{"num_hidden_layers": 12, "hidden_size": 96, "num_attention_heads": 3, "num_key_value_heads": 1, "head_dim": 32, "intermediate_size": 384, "vocab_size": 545, "hidden_act": "swiglu", "norm": "rmsnorm", "norm_place": "pre", "norm_eps": 1e-05, "positions": "rope", "rope_theta": 10000.0, "rope_fraction": 1.0, "qk_norm": false, "attn_scale": 0.177, "bias": "none", "tie_word_embeddings": false, "parallel_block": false, "init": "uniform", "init_std_qkv": 0.0478, "init_std_o": 0.0478, "init_std_up": 0.0478, "init_std_down": 0.0, "optimizer": "soap_variant", "learning_rate": 0.00728, "beta1": 0.95, "beta2": 0.95, "weight_decay": 0.086, "lr_head": 0.0108, "warmup_steps": 200, "schedule": "wsd", "decay_fraction": 1.0, "decay_shape": "linear", "final_lr_fraction": 0.05, "batch_tokens": 32768, "max_seq_len": 384, "doc_mask": true, "train_tokens": 122500000, "max_steps": 3739, "dataset": "wikipedia_en"}
Each number is 500 + 50 x the weight over its row's rms, rounded and kept within 0 to 999. Layers, rows and columns count from 0. Numbers have three digits each. The size before them is the row's rms in percent of the matrix's.

# layer 8 MLP down (transposed), 384x96, rms 0.196, rows 138-274, columns 0-31
095:576588520551461494493452456456425467445483562514510476535521462536448443497482509449466477521591
093:521516520482468525554558429437537492472472382538469526415498518509508511493564444491546462593509
094:469479470509469582509536541599480463482501574485484544425508493577482501521503560442503453492528
098:516528571368464542571556522488465589588560469569530468475528498501456511450496478569468463448392
104:493431552515462531515555514565482556487573526486393502482507509528513578490534553347518441464440
088:541557590546501459418539439476381513541492512578479496468488512446426509578503542495491518511423
097:460516457539500581394559462523582477456559450568534496539546651479514398441537472544500517527430
099:516597433516488525475504494458547528444533528565537547509576445528464531537437445534488491424586
100:566469485523469482459501520441510560556578484447582528546516578496473581536509422571544478427552
102:535414459569500471505492503590543484496500550503479522452467448444491540495555514418495548468594
090:402606500577577504498576490545575512538592498490529540453505481514462449563448492536499583478499
100:480558492526492612534580570464466531498554479491531445620546616473507465552418531546462556485443
103:522611478526542545450499524423395517510407466474466608512519438496553580422557531458498553542500
106:478400576510485541476445467439446463477511420567421536537514477511566491473337521530456496474540
101:410525575531485443429524443579600470510602460508415500460397517550537477469616484461492497583492
101:488531559611524445505532481565407630500486507499503433430520487483500542472577515442466511460386
102:346488528450549553570479450527555496524432422569411427506449536483493527538545511466457505408495
099:529497472440454422436541495489520532525488414517483486379495415506414558589479502528505434657480
096:468494493446422564533616498453593469554562544530540527531536528528485533477452496403536413599486
095:497565458536577467503458492514500507435470569478523461499498489541546563495451516476545502537512
097:559451554458552519546472484384473509414521541570476584408532528547439514432500512421443498568464
110:340545467520550537441555435475522447498478435510520415480548529496495562541483518451474426511530
094:473540531505455474545463483460434589528552487500485397486448667481480483458527585556412507463509
091:488507561427523536585503495394416465470559491462516647493486455453454492540562486478486434423552
103:466543453535475569546456449605520534499484461388497439463472465611468552455456559529462440469552
095:417597544474479459603503453502497492550521485488478567534428538439510461522459501438489484429456
100:507383490473449442495503493463421460428514489500488611497509420565511516505533509508501520488488
104:611430554495574512557519468472528539479454524466496454465446519550490493508542498573411503518414
093:476409554430482525509415467520416421509422486548473478505552504498633445527573464461536429431448
103:550498517439595485415631506562474386585519547428493515509471483539469491534481532507573590473549
104:574460596502505491447431540451441548528407441500515444503600547470499485600520492533467483507453
105:531496581573532473504528520518508508517555436468528543476446347577490480514537532580568404532569
095:421528508562508555438465518522435401494576488450504525435493422500570507471513436532601465409491
101:483539569398505485517443484586528498453509510483454442531484367481540553539545546581601488583434
103:531479526587541495577442490500398479372524485518519435539525543439477514507526496491463524477517
092:412481460516443442427544505506434485428473470520486526497472614513479478477405550475457549514513
098:514495485507565449413509478405522624516491566593454499513480432542458480529521534466502541475455
095:632433516487472568583576433569418495450414568408484483476489546483490508423492462486391543498508
100:516503487533522532469531475451498461450440504507541454519489398550555452551433499592564557401536
104:528444477468489492495528405511548473574411502519467533546520531485534385500591511525541468483544
100:465399478451543511519493463364471524451560519462507473429497463468471463522487453433539490531523
099:442490524444471557451500520388609488484395505468490528522424576547464471507481391544492592435504
100:511402461419522540383520502449547589477546457454617535548534568439494484426529563492559531467594
106:520528503564492566511584447551492473462476510516454517553527356418487438506575435489504514531485
096:454502533494516506419523467503512436462506515522499525493386530469464522396430535536534543412516
094:430551583521507576454458555471506493526469505640372474524472522526506560543530414514389465520505
101:510460484617472478448514446482568488575490518536535540467446627462540392430464530526460580526575
103:647505394487576540536485515501479554490497546404554541539505475505471426456484455507520429505468
099:530454529558540459489530476530521503587491460530532527508487510464490588453635462417585556529537
095:426463490438488514593570533627492480462501524541499506500438592563466547514501521537537590473531
098:522410463423524562466529475551589490514507516440444507476546467513493517413459543499474559522457
100:484467522501470502513468563632454524518550522569482417548489531456431506543551448515453475523543
108:520534471506430433425448562440515465379509490470528571521482534486441496507494420478443650456450
093:477479450499572374514511486481488499497488589524513459523503471481531444510437510505529445542461
105:489553524432433522549414514462527485509508489450430513498468438526479416496464533478459480446401
102:538506489515515570493532594505480539539530527480494413463527520598514524448544563502538397499492
101:468421546495489502548443455482448536573500545512629421459558540462502474502507510470429428551384
096:487472513467521511566440449501419584415538475583499475515553421424523471540576444571584550497483
099:483456446537401489528501531497452492582459435521558564568569505505506470543584497480584475445432
106:552603463492499523473526464422432484436465461583488533551507488538522517413457536505548530494522
092:467445506484592439464460519509476601516502476546512485479471479529502508544603453698545547473515
101:498502484470588572606406495448526560555487565489483552548568451500515562574484489428473526525493
092:504531522417498535514458467464535484555542472483531586520563501564481557621502398633451439526557
100:540483476484537575558462502520493522489510467432443472478472531591620489623608463572475459517448
105:490524448483474426504611531546562535501482534437557497533573539460394507481519526511631531447536
100:497549504507555460527480469448497398495482510517458448518455495579501477551512508537507461500493
099:522497553594560429468451534472464547592590554576544473509515479491540480570486419493556524605478
093:366457565416380394494529506444535511491484495541588528564468486502481493521534486525449498525523
103:534522541523483464471467502518497547421558511467501524535504579517533538606568511409556485483508
103:532487439484489440509415534527467492529540476384484516528467487513515530494537503430478520412509
102:416435511461534464445511518526396551483478489435474563462543513452494456493554503514526538540451
096:472492421581541501484506484497503540477490403602496441524495481519497530486501526573407522471476
096:529419531567514461468574469490555519563542467500503495496438466606560532388510414517544551561522
093:476442508524430459405525519398483463546436428443508526536591454500428418548545550549508579416532
105:500462587488420517567477548602554463577528451454474486516419460467402496503470491521527492464465
100:567450495493507523485473563491572450531569411510555530474396495505535539476549475426512464541473
108:457574585453590500468622535480543418454539597525450523513485481475529509493503469472482523467441
094:537517463531563509528493575530433534591542369535525473499523611498504545479500545521513437485535
095:430553540459497549432482460552469551541524445486488556535533563579442521424479481469557468480470
101:413510559451566570497514453452445539521511434472503467365519494458494484517448548506459574502540
104:464485490613597466514546418491587522481486483490602547487438517516486570474489523497472534502554
102:464411488429480464544426488467517597475535498538531482509510468535475473500455500594508477523474
109:475480469486526477536502466368539448548480493578470532429502538539431499519469592601472567466510
107:546450554456401569529551520465534507494450514534402532472471598456520420481493560519526481494475
110:404463438538452527452442522440521533467566532555404561533547456538568442531501533547411475557446
096:471556518501445519432509513466538397470475489512511507540539484489489372528437419587496468499528
096:566454456494570500494498525476534572563415453494477440447619565404437411550545526546561477447499
099:435528547432433462480408436451531474452499499513501533551473454501456549507423570471533577441501
108:529444594545546536478540473487507455471552350528481508466482489395605497566493471436502529522489
095:495514529483472512461489441479493490529483454517460629506563543602506450518443602497462567503503
108:499506449527478560434516475452420471525570465484548466591503474417516349564514452524491546518509
108:482525556466550488504500438472521597446541482441530450548486440459539546497525488586554414518369
101:571435484577550554596488538591610444534543478445491511519577407572558487400450542509543485467424
096:492499437439541576508578386536422610445462444527587502514520516459442495482465432581550447510520
094:467519467569536479418483538476476474538420536508567502506537500586484396504490559427438488559522
098:523493499528534375446467399554454502412520487495483551564557482517475379542572437469519548407532
102:476544537439521375538433566422585565498518521573506510467471502447527475611524416451507488491482
096:584481490510513546572661467501538493547460446561485477462556419474534465496553537468435507468530
102:492503545485527546532538579541448449532450461436492429465598528428455472461492457483555651475522
107:579473441458543463516523503497461499573510393589512523481544487513433563548549587536456504455446
097:529515576505516547456479522534483531450548412541545439538484470518641519526494479490466458532467
099:494484420536598464512471519525489442472426499436585508503476401464576528495410491480559420494552
096:502516639501510514380492412477517517459577498405499485472498427507508486468466524400465442438377
100:562487476502559521490535408507416522545470444477537586605479486517493472473394496489530455552555
104:543568550451468529507410401554423513579561524466553547487503594510559450532447534483553583524587
110:574473642553471443540471395451521590497474538532562465474556524470589556537544596532500506499434
096:471519559528515497501527538515539503535494465413560521471444576443486437660493436458535443502459
101:474479568453470472448514540486520459474438492496545431507571393438455515477537525451481565519471
102:512512407508542534499440486512434493546476575496517413493430443519544522489554470499383525453520
102:468528492503522519480533483521498506468556515520512510548501358462631472493513479577550478497540
098:469398490532617405411486475414489567452523533426548491485485502536468483519431522500565598561498
102:461492572494448402540631473489540511498508512531489435528440585493434505490484503516510427432466
103:461549440532501559450462528522556548562581403489427404568541506539541460515533582578454459516458
103:464531434475487471514540529424514467440374462531525514478530452482477458451502550538441575500562
098:556530523444526509480563529534454561564546509486535440518401500458404429483477559502444456458488
097:538573430569521431478472407560411453504522532463528384485487593440455538520463489547525511509582
097:534419557496539503491561494451455495457500496385482524422478455543495531465551567435560472535554
099:487487476506533467493558561551477471484538558540493373408481465532421530393471538454486510576512
103:489514587527576500529426457410474551460502485488548597457544531504501416502553537566523545481595
105:486462503550623540518500547493501501443559525408525526495577443422404441445526433479548508449531
101:632498605488515533540510561480508410468499601508504487505540585521517543454481445513427472623398
106:503469501451528425604487496414562433540444560580538495460485464503445508525540500507453482480572
103:418501466482546566496470450507501530464340585499465528538548523537518488475597365411531473572542
095:531531535471520536333524586533530598427517470494563509542512486536444501513505447532487470491494
104:507463533631390474538421419392490458582433526500517487485418476519405541479533571443498553485521
106:560513407449563486483524493452571533422419496386538491572455571455514579591567476521424467520540
104:466550458453461574462509462516441488536425488558507453517485533426554579546549482508520455513404
107:520481544476467526478516429503496629515438508451545534475514535380429545479495405519397490459613
102:451595467485538487488541482534511484368531465461435514489598448535531449475555459580379450512571
101:553507536505575530570478473449468545497561533412501517468454544429449451552517499508450461568565
099:572541382514496448457496474497489516568540436482514546532591526519463519554440559432547586528497
097:544472443421499547417436484489486576581583563511599519535513495468533557483508414530424440540526
103:480423539487424531538467485541451519469452564519438480436480513502637564475488545476615473527518
103:564516519445462486619464426440478551484470544474473480513459495558449537515573489634427435516535
097:563506524585514577451564553425370473507418482440474519483460483531596583473506487489455587574586
108:473437512391491471535498557400541508528479462507438523533465481494565439526530507533536544568394
100:388477476548486521565412557496510471527496562558549422506496528531469510550436476508487462449516
# layer 8 MLP gate, 384x96, rms 0.204, rows 139-275, columns 0-31
097:444462522427471531486520533505532530480499451507470459517605538465496433490526566515422510544466
093:489596501493449569571445514552533510424376597523501551519548505501464505570451471470486521516602
097:519508442469372488435553530571543567511459465548403486488491473562474463545484490515606482425439
106:465524372525416567492500503456543432499550538542527507496602550539415453499562493572521456496509
092:474535612465457467450543546511506534469514457468441469530476471442480459520476541563478515461426
098:486517395534476514523519461538558509522606577523555418555563462472454435430544445554466525510481
102:482513491398515551547559503556543500546455547505463533544571439558404504463496460513495408514429
107:546515443513491452475527481540461473564449490459610531516621450571481531431529432554504587580451
099:524579536542391530476438493567547541491549451474477430504542490497481509440504552548514616479510
086:453456505414443488487507429469528478539651489477501494518477521485452465521578539600449410509514
102:441519467473464458464534560498543467610519520402529522579451529539468510351499496537448484553542
105:500419512448516503485550574517506468481526615497583485555412441466493525418445491486437544396528
100:462480442517376467433513468449541433517490458495418393459508529506478421504464509500545471504473
103:403481454468446512595530442483535431557539331504526443525524527476467547475588517507456547534474
107:410454627533478466566647456475468573513466451548449535485534520570572508369574444484553520467502
094:459438603471552475487424560525518578350497503447570502491516494538514587537513461447531600575507
098:462522524501556495467521471578530488541559489473521559470483627579423499490496529496388453550570
102:533555504556463495426545402531551479491379484543514486459568438419528547469547491335533443473513
101:423499499414444604579383519493543497462486490533436492440562528540432459526529561489420563463462
096:455583621546554462472519487469579459472454510433451498548594323507537524487542454530362490526476
107:557455449447477493497529493544421475557500454515466491522499383568443513410402519500499538443484
090:450515588462513455562480467421510412581541564478534553453419500516460470439485475455455485509537
090:457536523506447452444609506483475497495453452515469487513501438523535473547441514494583544507496
107:434430475431589540410525506521492541529531472550551507511469505485397532437560514500517491539543
099:425501503577570490459512492560486395447514524504508336545595543538535501472562510551568507553510
098:478577577480462556476569636512598522490460397472452577541449535437446546535537478515510446469572
102:590518502609492534504464565461434479571551532517490557473614392581596404492450458490411485484500
099:443489481404507515484494421471507443476497410532467499441514557448451474478464448453446516439492
109:531482555500389654540426433526542532465508515499516448532523556464438531463456485547527510478506
109:485507579487572487537459524572489516488514361543502491583477361546507497423437455601490488545494
101:504484475593485517506586458546504553499506478446530502448443561544475514580490427471416515542416
095:487484519508542507522602574478529392518478532401466422485536553474506390478495501399510481510418
091:444439419463468423466444436549523494520458553536536533422564528482448499537421408459480511600538
106:495534469499414477528600512531407488514517460536557495418524488550523572494572511436528502491550
089:630580482537422510477515547449416541496485503588514421519487462541469524465516501554399489543542
103:535485557407409554529519562580478461480533542529509554439624550507529524459495462562489440486504
106:538524555580514483572474527534510590495590481509537506517600438383441483519589491471549533549438
096:531560464521543407497487535542518487504546610481438481492474488420476520534566514577587585468507
097:480484526417553495453449488431456492496524514464408475483513491515503528527477497493407541458544
098:447461533486427494526617517443571509559595459499488510498565557440470409544510524489486503552433
106:419560593475462526457490486441495479506530547517571564593566500538545545496546460497498534498530
105:523556571554428486486506466525525481524517527550498565469535400500490487542556419541570611423584
093:572471475565502544478570472551418461516522403493465486500499467480380509510580512555530510485461
099:486519426526449460539471505536463513418465515492475639514462477478545603418537482528531590535481
095:469484475496567521488569597598494539557506445513537599550479486525491541522552466480519558520437
101:502527546555477577437453486417534436500456596470592486494498608555602516501508434547421549568564
088:501433486502453537508555562624465571532504349560541513409562466533568575451605462529529443501517
098:590485492446555515533525554521494488553532495572501469414537419559524558477476449483509550528606
102:513557545511501521540544499489492431454555557398468432431487477499514561525521599458445487511498
105:433536564559419511593481459488575597534549484529427570485531529549548513514509534550454509460576
100:503494470396527390491548524431526553517498546480549494605572484546478523468561510427531512588508
092:501385428468485536537569456566557494533677518538539500460422588462477502473509524482423490581486
103:467515574432543530469461429554523577445484528450508530501540495487463460580584548516447435468529
098:457443528502470582564524416469424492452494453523509471392425507516506493567509499472501541568479
102:485579503411488500554535433557506535414457440539537562527518475483594432538489509471491573611496
096:444553482547523408512541478536451630459403511482499499485584448490419448547431500461565550462496
096:499501452484514510487588574602404516520501430474432449479487494527515473392408529446407574530461
104:467515526456562527568458609464529529442459496554494546385475461537523484570496456409385547600556
115:414486523496462462526456485428502579569560527500475447560552526587552342429501450471431506526496
095:489520420498459514462498472492454510448515531449418503543531495573489439416577494606598505512488
099:468504478354421506558526597473462467516462620487468534529503514532557596535496533466506429620511
096:521469516424457474603518508444574480531399505498612492440505484515463520436505568463517500514484
097:403456554501537492437532571539540415474629499467590476557484444487501529437456435485526577567594
095:441529496495583471577508534585482522513481523469458531424535446542463472507501469492466453495545
107:531429501542485565548505456495495439487577546575538528525433467498520482518491491469453527474464
100:522446446459457394476525488517503504494518527514460485531488524528537512487456488584538591461560
087:436428609506466542493523603505482484491474528538507503515454370478488453489463512472540578501455
091:479439481470521460550518467573622476519465516548558530475537497444448549555443517427495557444518
097:491539419611454404495447575532529540430515473446433438516589500558456540488445509485561549521464
107:510458472451519532450524502531514447496490474558415516527527602482367451481504443524511536490585
094:500604496503464419448526494454393474528469405514567477468578504541441473495488535601548507476563
095:486449566428459570491528501503507546506512491504535449498635567507406541478545440542494546499418
099:514515595576480568430480519526505615510571441477564449484489455538615536395482485435433574566448
114:501453549462492528472549460570508530453558587421544541545497557509497491516496574448519541501461
094:496462473515474504452574551494510490477564538499579531493442563528479513378426561519489458537549
105:478483532444409559575585477545529504496456509455452570502472503444512546402439531529494461478439
093:508512619551469486541553591531490449430472538532522517509558466524515460389524463557479581456499
104:442568532487446491526456491597528463563514541551498434400539526534440547368460409512514553457506
098:483536583508529582524459468484507510429466445417479563497485400507531460606492496564520587403550
097:545575501514435458483455515514461539484432580512558503449478564590587573505477546540418581468531
103:548558482421504585478458544483529539560509429435526473464431471457538510507543498492410523491496
109:572466522540419456560486537455556466508444543449465475559528615439475542518481431431491465410445
123:509528541475563492455487531567520580458437464448488469461544434539402496563478474486501572517615
101:526487479497528515475496492471498498521575539497439467496513442445392596446492529381482503520594
099:502481446423462479476532467454516554505575584464395505523609515641569459421483544488560545516501
104:458403508508530551440544619479442404513493494565442501480466550502429501495488447492401459432494
102:384470421512434503609469526497508439540560433605534497485460489468452493505462405561521569448522
110:516430457504517496449526533493512486492450491310481437597595527527443540493396537510482553452514
092:552475501480509527583592564389520516479354522611484522515526584507437570585555469532498510471473
103:460471489481505450508435476529483414484507486476573574520492535485455495476539497475491453483526
103:513538483497500479506455566513457501458522505519576453445565591600483479475515518504425480470473
105:467474501553523398504574517464505431498503522436452452457566500477497516514461497580434485565636
093:542477527543515500582554571543455459490592478536471479510498466572553543478503477448379463576487
096:496478463521474479585458515537570549368565549560506534619519509531559482493633502599487574462429
090:508469444488504507451454534537436480516553545526481486483497426467551462435426542462482514565606
114:527574549573420533586509450523575524388488502560502411436489416515460500531501420562410463525540
088:465450468441414488536447493534519491361490469525453429464458408520445594498514481507539580571508
115:492574562481532568487388503539498585592510450502484539500433438413467505492518470413520569517571
104:510503519487474551602468526474491489491581440486580616459519363485522517547495530451573519518544
098:488565572606504516465627418605485561432516554514555535480555467463464487577456608478466547444507
093:470459460497483452570554497577516485522435442532563513500436412468431482519483558474470530550556
091:439463591555540535523553470446523506423527435467587394459394457578490482512441526488576472553493
093:436525474509489552507646436529514451535539522497522441500511445476460489454573475560516389447450
099:496507498471391505452529502464486534526429450571559494434581528514482456444486550319486497483485
115:488492484501515508597550459482571466487514503401496489479487569531395565486434498571598580392625
094:496480471426500549499521483482461483416459559560489461560556509552537531423500492511461510515404
097:443559539508442443477548421578495541495567514478403579524512462600516502533475468516508478462520
113:506566550420448549524563481592607443397564493543447488574460478617490477504590472565427459515549
098:460438526476535483492549439463489449573573459421586463610474414462433595484479443451439490511405
107:580449566483389499587545507575539534513487401383473510553495465503532531496505478543407553540475
113:402425478550594495472471473563445479469528501515525524518493526544504461438488443530485461518610
100:555575493492510478437525495461473452398416513398547438584485427529511499532443445474474565532511
094:545417466500526495481546520527484523613438543483555513459660500486520483554503561495468515468554
108:374393535528494474379480583449548517492550508455438497542475440474453488522396511538531519550495
106:556472560445482476490550516480475574470481460517558436412523522502426501533480596519456632489520
097:468583534474525386456443598552591441456489523516529492445607475570485468534530425517452501473481
104:491537529492534458512500558568523505555541475569453511529463422547476493528502423547482584520525
105:549396481519424396532562461487502489442486425489502544439442545492483516549451516525475576407554
108:447493517519532511459550509529599521575506492530553487346435532482386522369518467518519514496483
100:485464552478550437413440501536483439599473535508505506549534586528489479464498519549442566559518
107:407597587510576464473427522541394500539519486531527550395559508613544507494456469439491624511552
096:586466452369487453504395548557445484516528539503540434539474531564535469333518458542567446554519
099:489595480452451500453482518446432439547538531488472508562587435470426456526448401488539482480536
100:523528557476481459444499524584456465509437537491580541479481624519608487386470460502434530536563
108:471519515425525600534470537509489539510417555487500446465493422452464464508533429367449516509561
102:565488554569552561535490556459557517484490463514546529483571460505374540484503532513501651452498
109:513455524517436481465517486518488469430564529452561504469552560473521535444483529462529584525555
102:451474438464474548478494542597488555525579496514504523551494554490486490563535419404500512453559
089:550434544482586493577471428492515523510567518450437488498495465459436489368484553563502472501603
102:507438441560500545643492581530580475490580467594449464530518523529487560468417511514515611459532
087:510436464578507522491482545495625472545471455613572525528594512435519548510507429429465532526494
104:483458464441507502400503436469368542496518373515448518502468561604470518478501447454485558533512
102:462520485564480452555515612570584437569566458521582404485609559596453587529558523544479520495481
100:520422506419537586473539541460468455552540505411586446496519524534493493428444431515516473431484
100:519489502460609454482504513451570517477445453455563448465555505485450543514457562526510502482501
103:477508470537475524515467522499597525450496466538517579559479500517418467523520432354479514574613
089:389512441504423462547466534524464514535558478531446454496380517504470550493548438483490540490481
# layer 8 MLP up, 384x96, rms 0.205, rows 139-275, columns 0-31
105:407454503529567538486550540392459492546476462508491464458423514488511471433528608469546467391493
092:514423467492500399471536391503534516565491390453525510521598527464496581484411511478514474474495
098:549447477443526418426552451495576474495471522516479514504501430532411501464351473516524552533450
104:461462382485401494409498427553490398566393531481550492428475522515481510457473491619444533482586
086:493534453551462423394527571532503529527553573480538566434507466492476440473517495508510390569544
099:474511583430504471467538473523514412517527495561538441413552471446583590558446583503529565481474
099:446531482529483450482404469423476511489525496497555497472495469425550544533553494558518621470549
106:547513500588594447522435583469498522531455512503487566403511530494411633501488480377545541481510
102:569486537430435482502476558507609560428506464576437411481484475534474544474576518540507484544491
088:417510506554497471578480427560579500600471410468454468587478570478491460559498522475520534520398
098:549461528438493463507416528515492463492433472536482555434426372535535538472513491448518554486502
102:474507495524489522546392428459525413464507570386440479629516506553548521486543508456472473508396
102:523562527585535456529524414520499394448562473515522451452494528527490466535587430517452452522513
109:534440473470586466521429515519466433480535494433431514535548630524494562540545506489534428447516
099:389539410464483507554521581463606502565572503482430558454490420631521531456496558494600576499523
102:504318557474499533463479529518430529596431524531531458548437557393456580435516479546484474520462
100:536569451497518555471523482551518479526529559460499487489536506592474505540516468455567485557555
110:518464477475571525430480423525467520381496506474495537518427485537446447529509512552600518562525
099:531530497515498462471454500466592518483505374553429563464578589555584405464476579494501490477493
096:411459484520463461470522462465468469535438490417511508505445513494438509539456444500517515476557
107:519445502535424472414489480504611427546593502392512461465465461516568496479560461487469475555466
097:448452564460582521538467480473548484539566566437496540554514475445523567518509555498531524463567
087:410487511506479518462524489509460457467571477451409556524548502457524385498486462461635462430482
114:508371475493498535469544542549434495501548455537500505539513537509458357421456426514478497488477
099:501447556504489541479492622477510550503507471568539499530488499503517528522502485472566515582521
101:552547433530501580585432523500567494600433481453525493577527514534467537606417481424543511473500
109:635481581428481469592462507448544546477453559510455489504495556380481489552521445563503448475584
097:485508494517557482487441546549376552434411499513593357534485592520475401554492513591550472486548
108:464495406424456534440491477483486357636510446453490493472504506582491457524517440482470445516511
106:440507593443486458512520518596354588477390483565406537577536364517478483591548454589435511483438
106:461550470459509539443449611516506411469500415473527501505447475494423478506542512459490543461564
092:595498541495473501497560499428482549519533496513432516538504611590584468553551498499351517530540
095:439513516481476465510521447521489456475478516527442486447552428504548581443521509467487589483441
103:466518441429546438450530503482572459477517476503584459477589488513470525471510497562498483545436
086:545573499463471436517536489516381419536400479509416513531467470501400451485493616488549431489428
104:484527527414495529440451508469473519403552492487503484475499532530497495608434363552489474493519
102:508490498624397494554506569553553545461521510449575486509457543465442487544516548569533542498462
094:526546485556494583470498451525585447513489533535506411558557555519428399548527518443423476418530
102:566463510498417506548489478454437460505475527459492481468514504566512586519498485478514546600426
102:513472515547409504453457495535502553548499456505462478625467489420462540477515451469559553530615
095:453473573459512495524537543563560506494433483388488536438553456581495431580471541535613558519486
106:473492463428494437501504524443447431453432511638439426440521485506474465553575450508363531570453
102:568542495501541519535476508582475531496498517518461461418563467471479467561486499570481486575486
099:480535490458393480492576468399594633555485599492448546505460494449569438448513491438489433385417
091:443554640471422503583521560499529451542576480444402569493501590492590500525444440490476442500510
100:475500553513450550607453417580433484476481428533500473605435519480411371501513564512461520508511
101:431538523584481505603430526408497456482543596441461520500434491495494518535558556524464532574620
105:485429597534450502478502541439458503447567506508524422466569532465500529517541514565600444564475
099:514433532575490477390509488472517538492480509515465513490547471437500421495428564485560459609476
108:535551543423404437483549519538534522499563550488565443450533501467560564460484489498443407519463
090:480466534514544505393433524505502439479475519500480448544522520491464541407487556599424450485484
108:449594535541573513569439505450477588460483492520450560546527479485439540536467606540445517429593
100:390508494488408543575469521523535582486514437430623435444576582481569416506436450551557464469476
099:448514401440508517444543499535447517571556518486500502523580541456504463482495481508554381513516
101:497371507525625586542492519491531602535432445453512490494397544606539476464543491502511437439439
100:523510539467494446548499476503507441404522573512494462409586349492489570503492496554566521595425
098:512356544434437472542383503518536498496540613485441505488466438478486485563518463560449608470522
098:443535534476416582509502530499461464537430539495518495404547515500472488417598533491469457537482
110:621472534613447481564511537586475468476446525487466452623417460598521526571401559530510461449480
091:515555499586468486569569498478484555553428479434426470592485563521433499541485485422409497477459
097:523453523464576526553505488402434498537423460541497461527487488587439443561509476442537470512444
093:575521499481506462500563578514458505512550580438509445430541434576512501522581626432497530523444
100:441455590554485509530495478519456427559565462494461493547438542470460471519508477548439553523473
103:485502474481452555413422505437521507561424457515470431468430470494489499491536466489477539476555
108:510428565490521534465491479525548556428570444579468490478565521403535524502473423448465574525464
103:486478480443526541505483499378442438576386500546445544464554458551462523384544572617524442453520
088:480504431587530508473572557517513457532423428503479551481562443519441505465464574455500527599491
097:412590485498498476519509494486395499549546566487410517463506530507472413554540386562434484487502
100:481525462460478567482515443476511520483605540450572513590478451503542470450495565590531514497497
105:471471508454431527466533524549553392581593471536491466459534489588500521460470585460480542431489
097:554446462546551490472483531539529486568538531515515505439564603494494627518418434547480539482525
098:523544499510488502509488526577598472528348397506465568489437552446493524479461517533482545551600
096:497527505476590520413491500565490483556469497508515530451551521491556544530504494421443543451529
111:475466477473524537480572449488537520437530550637496574477513431601401522415386485579495494433527
099:530488514477435473517588405538472570438479549384495446360535510424492590516491484503501488554451
100:486559512537489586598568498496475490446510452584458505570498503539376527532538489584547537461502
093:509458547509575424562576543542458561502504510443490545604479493500456533558460562502512525507442
099:507475436540516511550422548476566491519492517429444517511412502490397540537492472437567486501429
101:428483509482523502528493581500465475533457464527438409511486448449506550434536576491585576459427
108:548504535384466549583515464545420551448475530519469461428488511473576533480512450472583505422497
104:483494440528462596570502432519438525511468428539509448466467479585562456525593549504555506448526
110:494471423506489447501495502581396451538503449445534524508481415493502451500501561502570557505472
116:472454551575457540436453570474396472578580446497485525510426510454578495449542507479518491543467
102:601514536439510506483495502461533384542482526439511523472503402563520508496524527580437471616485
094:468465480443494454540563502483457493511433455477520424475553552467555520490568478412473536505534
095:494553442561587455547401433577528519473561520465462433622460512500492516477490522464498579606580
098:495521511478521566533482518506543483570545541431531455477400443577462441541545446574552576516535
111:488604458585516479462599431531493491447524482509460540556500597532580566470552507403529506462462
097:603395523519538500517481487460597551624506529480580491520517489522469476506570574473508535468563
101:498500422492584556561459439526520537572606412481546586541458531474543479448548427492500440501483
104:488487471479498490540533523496460528503556571442465486536478391495597496512547494528541512462556
109:597397544511401470423480495486467546426468581539559539546534433438469458551525492516478562581494
093:563435537528402574464555525442602479473506519493494511453348492530502529489532463483428452528513
098:551552466473414486479544517451432456589467503503531489543579525572506588454529519469505456395518
098:521441487416484483563532459485508574481460447514596505587473487502484525484423479559534553546475
108:555521530507487581424552578506447444519530428491414512444490472521511642502492486587551482603663
090:534580541548431486554473581467544325519485600519446449488555450455499467569567458562505479556441
102:411476507555596469469490540526469500528655519462532437486573469493422499530473478519482457532489
104:486560519482547580479592504435538420486404558490627472482485514485465502577482472482507493415521
099:441477594455481429447465506521494424376490447507491424423549553511465554613598539469491516472505
101:478504527551492493502457534517445449612492492580469556641548549533512555467498340500503405530495
087:515497479500537493474515494525461499574453545472436562468489523485438413396484469599603467555498
097:531528454470472488470458503451477498582445482560480491472444460482446496530566415608448467498563
100:492468500411506425511427406466541442474463507482473510524470518429515427470480478437544515439478
112:494440504528576470525564566487421485512419496539400520477517562535511497520522590499516432461428
096:627548452516424528561531431469504580576549533522496445451529478518558542448412528471510520412497
104:523520488515468431532439535531579499454562443513517390558410461489566496487420460452451500586470
107:532456628525538502483551612542457549466505517531512529394574478580516410538463386585465505485505
104:489525489489432566507503491536468485505552552416607484476453445476500551468543471495515452443476
101:552502559441475493450468487482519499486453561534640532490435441449590458395511490463449548463436
102:545554450506430482497503455465545450477472512419604490472488407562534596403497468521533464541454
106:533437385544396477466582498524501533446517545482571461526519497475507481507418572467463474529501
100:486499403554477583516465492593494554479509476528568483488564396559507498515573553466472458580417
106:458385519462489456522527445372521439566505546413493548451484524439549536481578494436512589496458
093:437383533488523548575436442478503542530500543502514592420485424488502578498549515427490524567509
095:469559414504490516546510518468495557499463415657554509471468550553535414503491516461519458491453
113:451532531489540524409513521437563525495459502460487498516518521508502559575610583434471512533554
100:553414464458470476531542502498487484505464493535468520480530571573424493440570536474451512488620
107:575500433506486471495457381436488528596453553342499576537596598566525521421505499412440506482452
093:459518608490474537471515471542449525443553505462484439525598474453567396537539419471564447549539
103:500490477482416470517469531601480449443532490457561467583442464456466436592524538488474485492426
104:444471459536583541441580571434503604495458503499533495495550540521444540528507568510583588490519
100:470508401503518490579462476580592475601547490457527592581567476485470526520563537477490589497451
106:460554528511404586524461459470474441473425527424550538464541548446526483479373485461412550510489
112:581456547544533465425459438584599496478536402429645478427512470492435530508541546450545493499567
101:511501505482518480544474489544442508518536448473518463455461519492467500623483537519572481449603
103:538461502541501515540539473482469540502533525429582456425488550510499457501577497494583553438586
107:401499471468542519492488454462474609523374425570496474593492565568456501543538508593470520483481
100:516423491448501572458534530529472515581469485473397536458444580528596413489471549465430463435451
103:475507503496510590569430486470606375488461411465404602468429484573477491539466462451597558510524
087:450479488504563393548489475515570460457449492500486525503517559422517531435506497605441585453483
099:528489507477552469396513531538524466403565413472612492455458520482557493564484475523570502663458
091:475517444493502506529484457532450464444549544517547493503496512454499460511531486526476474509465
097:567494526514437454522459503595596546493461541578562513546469511460543380617484484578504438456509
102:484426457549426593550562514503539458466523503509445534545513553518410435526504477514508402405503
099:485473445536589542565525482501606514588444457487581482501559538400490523524557459438490483509557
091:506441499603440526535433502491575487407493436519534486561473420487515461531603499523558515497522